From a checkpoint of a small transformer trained on Wikipedia: normalized queries and keys.
Each number is 128 + 32 x the weight over its row's rms, rounded and kept within 0 to 255. Layers, rows and columns count from 0. Numbers have three digits each. The size before them is the row's rms in percent of the matrix's.

# layer 4 attention key, 320x320, rms 0.0617, rows 268-287, columns 240-319
130:157113154126131104111172152091129170181158137090098162102125080139085184096155131152131143159174144194099128105126122103130172105063106093190135107070123161082138139108153088092141117113102159183092080168145124125161184144170068125131096079
090:056109104103128067157083134144184169143064085118098142236125142125153125104104102061063096140125104105130145109148108117154117183168125122106125131133110110184128153092107146126102150132083138118142102122098152157112140190182182185081149135
113:051059088148163144165139084135143095139118123104153162119137143157145140129108112110089110098091116089140154174111152183095117115172137129030176109192144107209097149123133194167121199151113103065152178126131150102122113150098176156081190168
110:080144121137108079126042169147171117068118105135168113167127178131152176169095133127136079112114122082128130111157108091155098140155151099087118141157157142137096095140163146126125152142094136145140126114091188123140116110089201085125100144
098:143164122089109117116078153099150137154123125147124105096095078136123112108144145153071117108181140134104103139194075083175177161089095100175133116084133161104197106096153103105098145136138159165160098193135159127119170150101137116124163123
098:118048153173200143111159088154175100133125153114107125168096155158157197124151104140066089101187104126086122114189132138106127112123138152112163103150081130147201146119134115114155097089123197090148119156081145153118167137109114099129095084
115:168190118116145149117135104188125090127115115119127018133126153107161072162128097062170162105189130118108123094152165183110079151137163194091087138129133165110124124066119128144081110077079129124134104179095106070152109101090118138155183158
108:112154085150124121146175075096103165152150120101082181134188070123138122111117105173194117124133138191125139154087125162122132038045160128100120134142172139144100119113084116118156122138104085067135086105134138121176107133174077122129139135
104:147189161160148104070146147145150086177133116196122129130128129124137156156126127130147168171135112143089127137157097020160138136110103132104073132122093132061155133119141157125107150120170149121150118214119113142108134145103082106137137081
126:148132167115160082117162094125145146155178164139090085174159097075181182127155125126111143202142094188116144097092151097137159084094132106122117136118123125119104104117158101076172085058127174134120070138122113129139141197183129143148073054
102:088089099094112111146117116112133151103109122112100139128140115175132094080146105102074122066095098123161117119129164135174117122104149122133186127164104138158109160186149092128124136153110107194136115129125139142193118124133132097119080135
103:139151111051073129157095102138171107096113086112131075123100129123126126150121131140124098150090144127117134091126174124101161167188125144098059185158163058179082051160185140153142172092169120115139142103116167069106104119119231167154175144
105:179153138132166111079163130131139116150088146132145119172125155088166145114131161116143122181141109142127099100152133124160096136110113117114085130133156157119136102104125087126086056065086156089171082182112114144140150157126130160126133072
107:097114116136068109090122136129145123106087106112111144092127147123123128119108162136097134185118118117144132135124149143101079106136094119133112114126135088179077110151157146148074148145116110147139191133107097159132105127216152114154128134
106:072067129148116095173063137102114124156152120149096121114176102079158117124110179128138076116134123146136172130157156180136088090131135115161144128161146165148131153164114123079155090118084113098102126119131180148146129154111095106106099128
105:112156114129128152117090186139169092086074113134107144116118120129127139143130171084149116101158124064112045114207077160102131160116118147120118088172128145091112142096071113164052130087179142134099158157132176170091125149154053167147155129
100:172116083126131155169101136175099090146170156144084137152132136074138106167074108129131114101155165108192118131125147154126109132198145134129099201164106159119099145169170138159179171173095160068068124093115123104169111109101139137171159149
120:169172152167140092088167111135161134133123151142114092166114146099158111129160102135144156143177164142103151119134146131164159157052113147106086110125121126098167154021107155098146111103146169114145075213107120054101131131139094150120160106
115:180156158162096140181113116144144066116164124133155135115117123085167106165117120110117127150092149119147097107142144124142081115092114124109123175133090156119137070221203099101128160120111140141117139083128153160127104130102146112159086143
109:132127110153099172213180141152126067154152113135124174110143081124118136134092062141096167099126128110186124119111141166079120099173099128129116161185121153114096109154086135133124132149143111106085137114094114112168123093087105127146142135
# layer 4 attention query, 320x320, rms 0.0632, rows 269-287, columns 240-319
106:085116106093144110117120091062195102087041120165158150186126142081137125131132149120119124170100094077144108168155053088152133198104177072171178077098210163171153117117157153145133163121139132124140120118135178120142181136163183142122182148
115:091129111138168119172143112177157145109100097188161171164199135133106211107062138083143105130119136098181181166138125129101163141143144090110119118174183121176114125089156118156106201152123144116120128132139164086131155111130167152114222120
104:140162139127109168148133157155096080144058135132132119125206116102100171126063115100150127147159156108092119118139066126132187145150155128083153098159131145137141148107087108131100195180131104098132100098120169130110142139156136124091170047
117:157161096090128106139137168076110134171125159087116112092111103162095080102166176117111145134169112080128121064111104139134170117114109124140130063134063127075163125130105126081134077152124085149195104105094159093147145155072121122112134167
109:125108121129156116135129134098170084156123085167167164194178155104135141116109102058086109109176091123122157091168104178133118128170136052103135124174081149108157128069090090088117131141069123146163117150064109161136148117145136147100127168
091:131103091118158142152144137162186121132133157056148088139155157126102120084147175142162191100119105126096090166154140155114120123126201064097124099116102155166144156093140102119117070124121169125141076184075140077180081094118162121136165146
122:107154116164121098135093096164117115146184133139165196132103124130113146185109140107104094112156163189149163124087160117104088083164163134100080129153168135122106081111106109132147129152074137103075146143106113108107080106103092151130156169
101:151185143131132098126167139115185101185152121120119088139148128133143151099112139165108185131125144134060117145189134084124092082092109154140173067100098105134112133128098143134115109150123150142168096177172163127122128162158073172168098046
104:138079122093136108183161110120142118197195088134113105149142088106154145137161125111109086096123164188112190117122140126103150085195116102091124155134120115098114049100146120066138137121102135130101150115102121132113102153191183154163089120
105:105137117137115139152057107144077103119093147179162131104142166121133036207138093109118104060128082124141126114124156124179133183151156141098159113176130206131159135102140103157156167130069106140046144135126094122160123127083151091146136146
107:132149114108092145080174108133120087129135096140148184096131117146139155141061182137123120197106125145122129168120128115089180192099119055149122092081127055141106134145143145087151183084180132187191114078127163102142100095105132143135152162
093:148090180099124135120183208095163090181181167063107107136151101115133151151132100175122116171140117202099135133131123178117142113151151097133127129121074075148084092086161132099147114080166150101119118172168093109116161117155143215133135089
101:109111187102068079103103124159175111095118117129080106154175133114109088160094116150149089189150131146155087096119070122134171091125150097122088112134164124155086083178150163136127173119144124198095120089142089208171111123158180162155151126
099:071144132144066148183111169101108127090073125134160144156139125058087119147113110115108071094092098116168149083125165113167076148167081119094061171175139156093172170155092144141100155170093059100096088170077144168109164168102106154088175170
107:092139138144119155106125161101179119099100167091102147126096128164119139159165155177131161162181093098115000102193069196131144162059110131124154121117104123165118157105121160195156098079193130149145131138171065166139146188120072176148119074
100:123104127213131135130129071136066131062101098141165192133173155034147111088102125107160140135094152112135171133117100057090121198130110131107171121146168170139137167137137147080074150138142169137058100109134196102109166136102143136077180141
105:138090106162128111188145061106111131157116203097105121134123132124129170054156133119146150117145133142100121152124115135149118077075106143153162127095103141125150173050075090078142098146178149095155065139095175072151104123128098151100126101
117:165174154152110192157101131165140062083143088160162134121151136100165069114116090097127182171081142098113127160156134093111142124096123135140148165139131141116116095174146131104100113133126169120084112058112128195080146115157149118123090115
114:139114135152111145138104103142124103083100120113193149120143179096165085124122085181104179144149173077167132115130142117123131153077101154186124109144156144179119141182145122143131104050172165138089114133155068142118121079105116105110128099
# layer 4 attention value, 320x320, rms 0.064, rows 256-276, columns 240-319
106:153104120103125175161096134118148135112209158053089130131139137133132123135148118088068115161075132102143122107131097196163084146193071091148140131118140100107122097145156172093211149140132106159119145087125143084125150170101125131113130163
101:138195120111156144193175113134121141125118167095137086126126128103091104130168147140145091087088121134164145150136131140169111077115083146124172094120163109088126180160101092170134144133073065108133136136101160160087152131168128116172114120
101:124160043093125123157167108118157131118180171079115095166123082157239115174162116064115116173110133102140134142134147132191127117119121113119150133098122094117095116154134146104165135161124064164149115130105182189171100141157146147104070129
088:132144132063158116120141154167115115089029067127166099105198141095090102064090098115127156138130180143092105044140097140158104174192052125138109181155139092114126115108128084131078155102126215085119132097145138123090154100110134144177140101
093:087129093161136114163102080142046150138148157154125131093099111138094168165180214102102111142137079119156094183146170140138149087117209171135108111144129162119148109142141192174155055106144120148157130129141123100095117149113073084113115117
089:145144109139078098116181142182063137095133203116138075140063130199154093150180122118137113153151048118183127149126167102115132076134210182120089065133063112107097151132138138143157144125082035159152151109132119111151079114144103148130149124
106:066075104106114092143153096112126122126126086167159095102121140076082097076089094140117141162073126102160106157112079122136121167165154194108121112144165141130077157114077135083174119138136099158114122110090124108159153137115148148126169130
104:101117152129133134079135117156131107103088112115104107084128101159102146136069170143105093127129146149143088112158133093098202124153143170122143162113056134131146150086122153098071143119144150144148160167154131125123126133119146131133163063
107:181131143136131108101157142130114126085129142150102093149090121158148159105103206165163166105093125115136062084070103139151108197175117130122175128129170070117126098135147036165114178164125155100089107125112125096121161125091114176202103058
089:138124158141160150129077177146197089097118114097113127127157126122192151102122071164159147098137219122070128080159120106124091104124071057149163114087122132096129100139138168075181170149126137117129102146103162159152128114082162175157129142
099:118120129071112198150128177137144171100096117099140109135157185159121073095116055093155142146128119088047149062143107096139093094126097106148142119132179143142146124144140107115085147152140132099149107126137168140104157122224165097133116131
094:145111175066133137099117161087174110143112106099136114134149152128146151060052167106136197131117222124087128145114136109164149175112098104133194159097132144141154150146108074097120139148124111141069122181123163134075114108125100153149079104
107:125182136111142114103130114095148122075157134171131124101127163169132114144149165116161130117125069126120184103110108111189094112144120123131133098140132124137122087147105045118134119121084009152137085184142089149166122110132145123188052115
092:139132183082100133070113132103192101117079081098146154147132152034123092095109053121115129112144166165096101078081134117129125179127062106141128147120178106122128168158104071120153167155095218133080123113120120140082187100160171136144085129
113:147134148135137147155133089086159130122123096180185161118134106118150126121132114148132120098097132169163136137106155133154111136128155159115093146141148136123122118168168081219159111168110148118107100137123127172097136120130115189130064103
088:156081177106163151066186135158173118122143091171147091147081119113099198058072132162136164133175191128109136194175124098079136152094081115157138158116112122146146092129107161116129150098164171146124161175128145132037116086145061135126086132
098:129125133133108121127164079114112154167172159128098162106114128150077119195169114088106094109157055129205151196154124148132162044135223157117051133154070165098159114165126209139134101079161094143149144099107085168138118169157126120103099130
106:126103126110113136152096165125152103110147111169147166155168154180129092161165132119134095179121166139064140076148133134172101150097121109137113201115117117170080075119174050077114145105116142081136119177094158141108141114143154140171091122
093:071131120157143078130135136147043147139158170168110107106102112151091171200116140089116087126122027088177148203121101102124147085117218134098087083131047095135092115102148199167096086132116074163159141101116131159113058153156070098071101138
098:114129126127108118063119123121140131092098136139127117112119146150068116084124126107145109128157165135045123131140165092134110130124181138169162170097077142151144115093116119146051135115158143139091146142177143158123129106153138063133150150
088:060051093155143110130129111132085135140132164160153166120145146182093152173113151120118104151124071128174096131131151120100159145129161128133128075163110148112125103096139178161132085117153105106129148127142065149164089204162144123078146108
# layer 4 attention output (transposed), 320x320, rms 0.0563, rows 256-276, columns 240-319
107:154157117163116089079128091165114095137169133181173113184112098096128162072110171147152086121161116190168160146146132135118174123061115191104132179131087140089143160139100131169090182129143145081126115135136136077149119150161117144137112109
102:168136160177108113135137126142120108150150083161161203180165127174148135124116073143131188160135136091162165125103136144074165134180137071119094155095117163128106098148102198119127112095146129156167073072143132131143139104139136123108145130
101:149144161149138084114057127192115123106153080155155133169151150085091132094120139194120115135122095161120115139110143160078161083115142122122112173109095134202124133113092159138127124126156186108141148137169110091095119096126071101146118120
085:112121127141109119175156117052118165128063118131141156120084125153140150158111189080147106054105155116186160137100132065093110180107157120099183106096171138076166157127130138128093123166093066140142173124089152154156127194118140175146163158
089:163154113093107161140135166185145075099179130070149080183157115086146096132154062179125099190151133150029134121080131162143137065127121098141064180142087102199098076132138129073139147082181160134144102166132118122156130103126139087165114126
090:156146152115147140148094167127182089117168141116127167151181108110123116108116097196158148175176146159075118114079142161112186057193121066117090149126112162155090075148105163141151124075181165093145112149123100138136130104140075079145073126
105:157197107100120127158125143109132113084098115098110149164130132155135127173166182142133078123125128126112164123142145166094098093125151084161136144093163118158167080115146159110116125119166104151163158158172090176097128119131101136149138183
105:153114073131144181132133108111159142135131137106118136072100077092099135195127058155139133132177157124137122103113143170147100162116104109143075166121077148146102064186161101136181108152098124139176094094080080125163106179104095122106124148
113:073156161109107102131149113119204150191052097081135140138188150111126094128114088114118150102162129172173196142213197128115112127148143136129091130145108169132110111172093182113180095127039161128172093096051111118176125162154140110074142178
085:104103183128136088129148111106102141152094131195141160107129138152117102108086171072119126111114088126189140117163102143148113207118127199097175095140138119017135216123103114208103118156098120138073154092155146083081131133148141163094142144
097:093089162159130081098124123128074134163118125167132119115103145101079110138094174067117125091120135147200113138124106117101111176112115174096179095116141097065156212081136149140089147151128108105095167126174108122129140135108136145132182152
096:088125145152114096121142126132143172105065142157141140120113151134099125132125118117134132091072064093190151110179114105123070209125158173110174111139177124126150186087143096146126120163074141129156112115115137116112148143080170143110234175
102:081106152148089101149119153096120122112124138113109101159174162167114110059129101163152162141113124078145108170098159105082111095185156078102143128117181120193123193093110201137136097099097180137138136107133126137140134092135131095128167163
089:102119146144133100160147117072123187136106119105122133125151109180109177148116181087156124094081133127207137116182097123130085180090139152119192068136142156046163156114146125158111104136058080118159132109127168187138111160127159138101170158
120:112133137077152111151088123161075190056132112068123102150168158158138094104126092135132100143127099111150154142110125169110106087148165084102116109153124126133169129090084207049150093087136136149173156125122112144145153142101167064147127142
090:104132165111129126115148108099157189111075178094143139095150122125110099143104104130129116083082145122147166077144113093159124223114148205125155074134159126106118147069152075134109114178094147150115103121110139157173134154086179148114168134
096:157139092128152158140097154132136090109188136109137105169167101146160116108136110195143140184173145133071110112057141167129143087159090043151095136118109126202091069128132131098182155114169153109130115170162135099153110081121131099163072116
108:088115130110137114079117096143128174127134114123119028075061149119128178144098158130110108077121140131141096147131114104122159095123147111113167139156134080147136175031179114155092097182103128157122190186152083116107127076133071142135145105
090:164141085098137173124062150148147093117178131077141107165139118081112072107140125199142165166185157166028098096073162181136142064173117089148080183158119121242112077144129106071173163110171170119106130195132098094151107122104109107161108103
099:131096114147138139154178164088122144178105112122124132072118133154146153173136149103125187082101157109184123141142077085133112192124073114115116120108162121113105180115177107125116115149114112125131077086149155138114153134115114188107136103
089:156160086125140160127114165137146131111158183070131066168107160101115093122169131156138120161147150160058121157078139165160134021143120061142078168149107145150083057151125130100112123115144135136144164158134101116144117077123082080168087150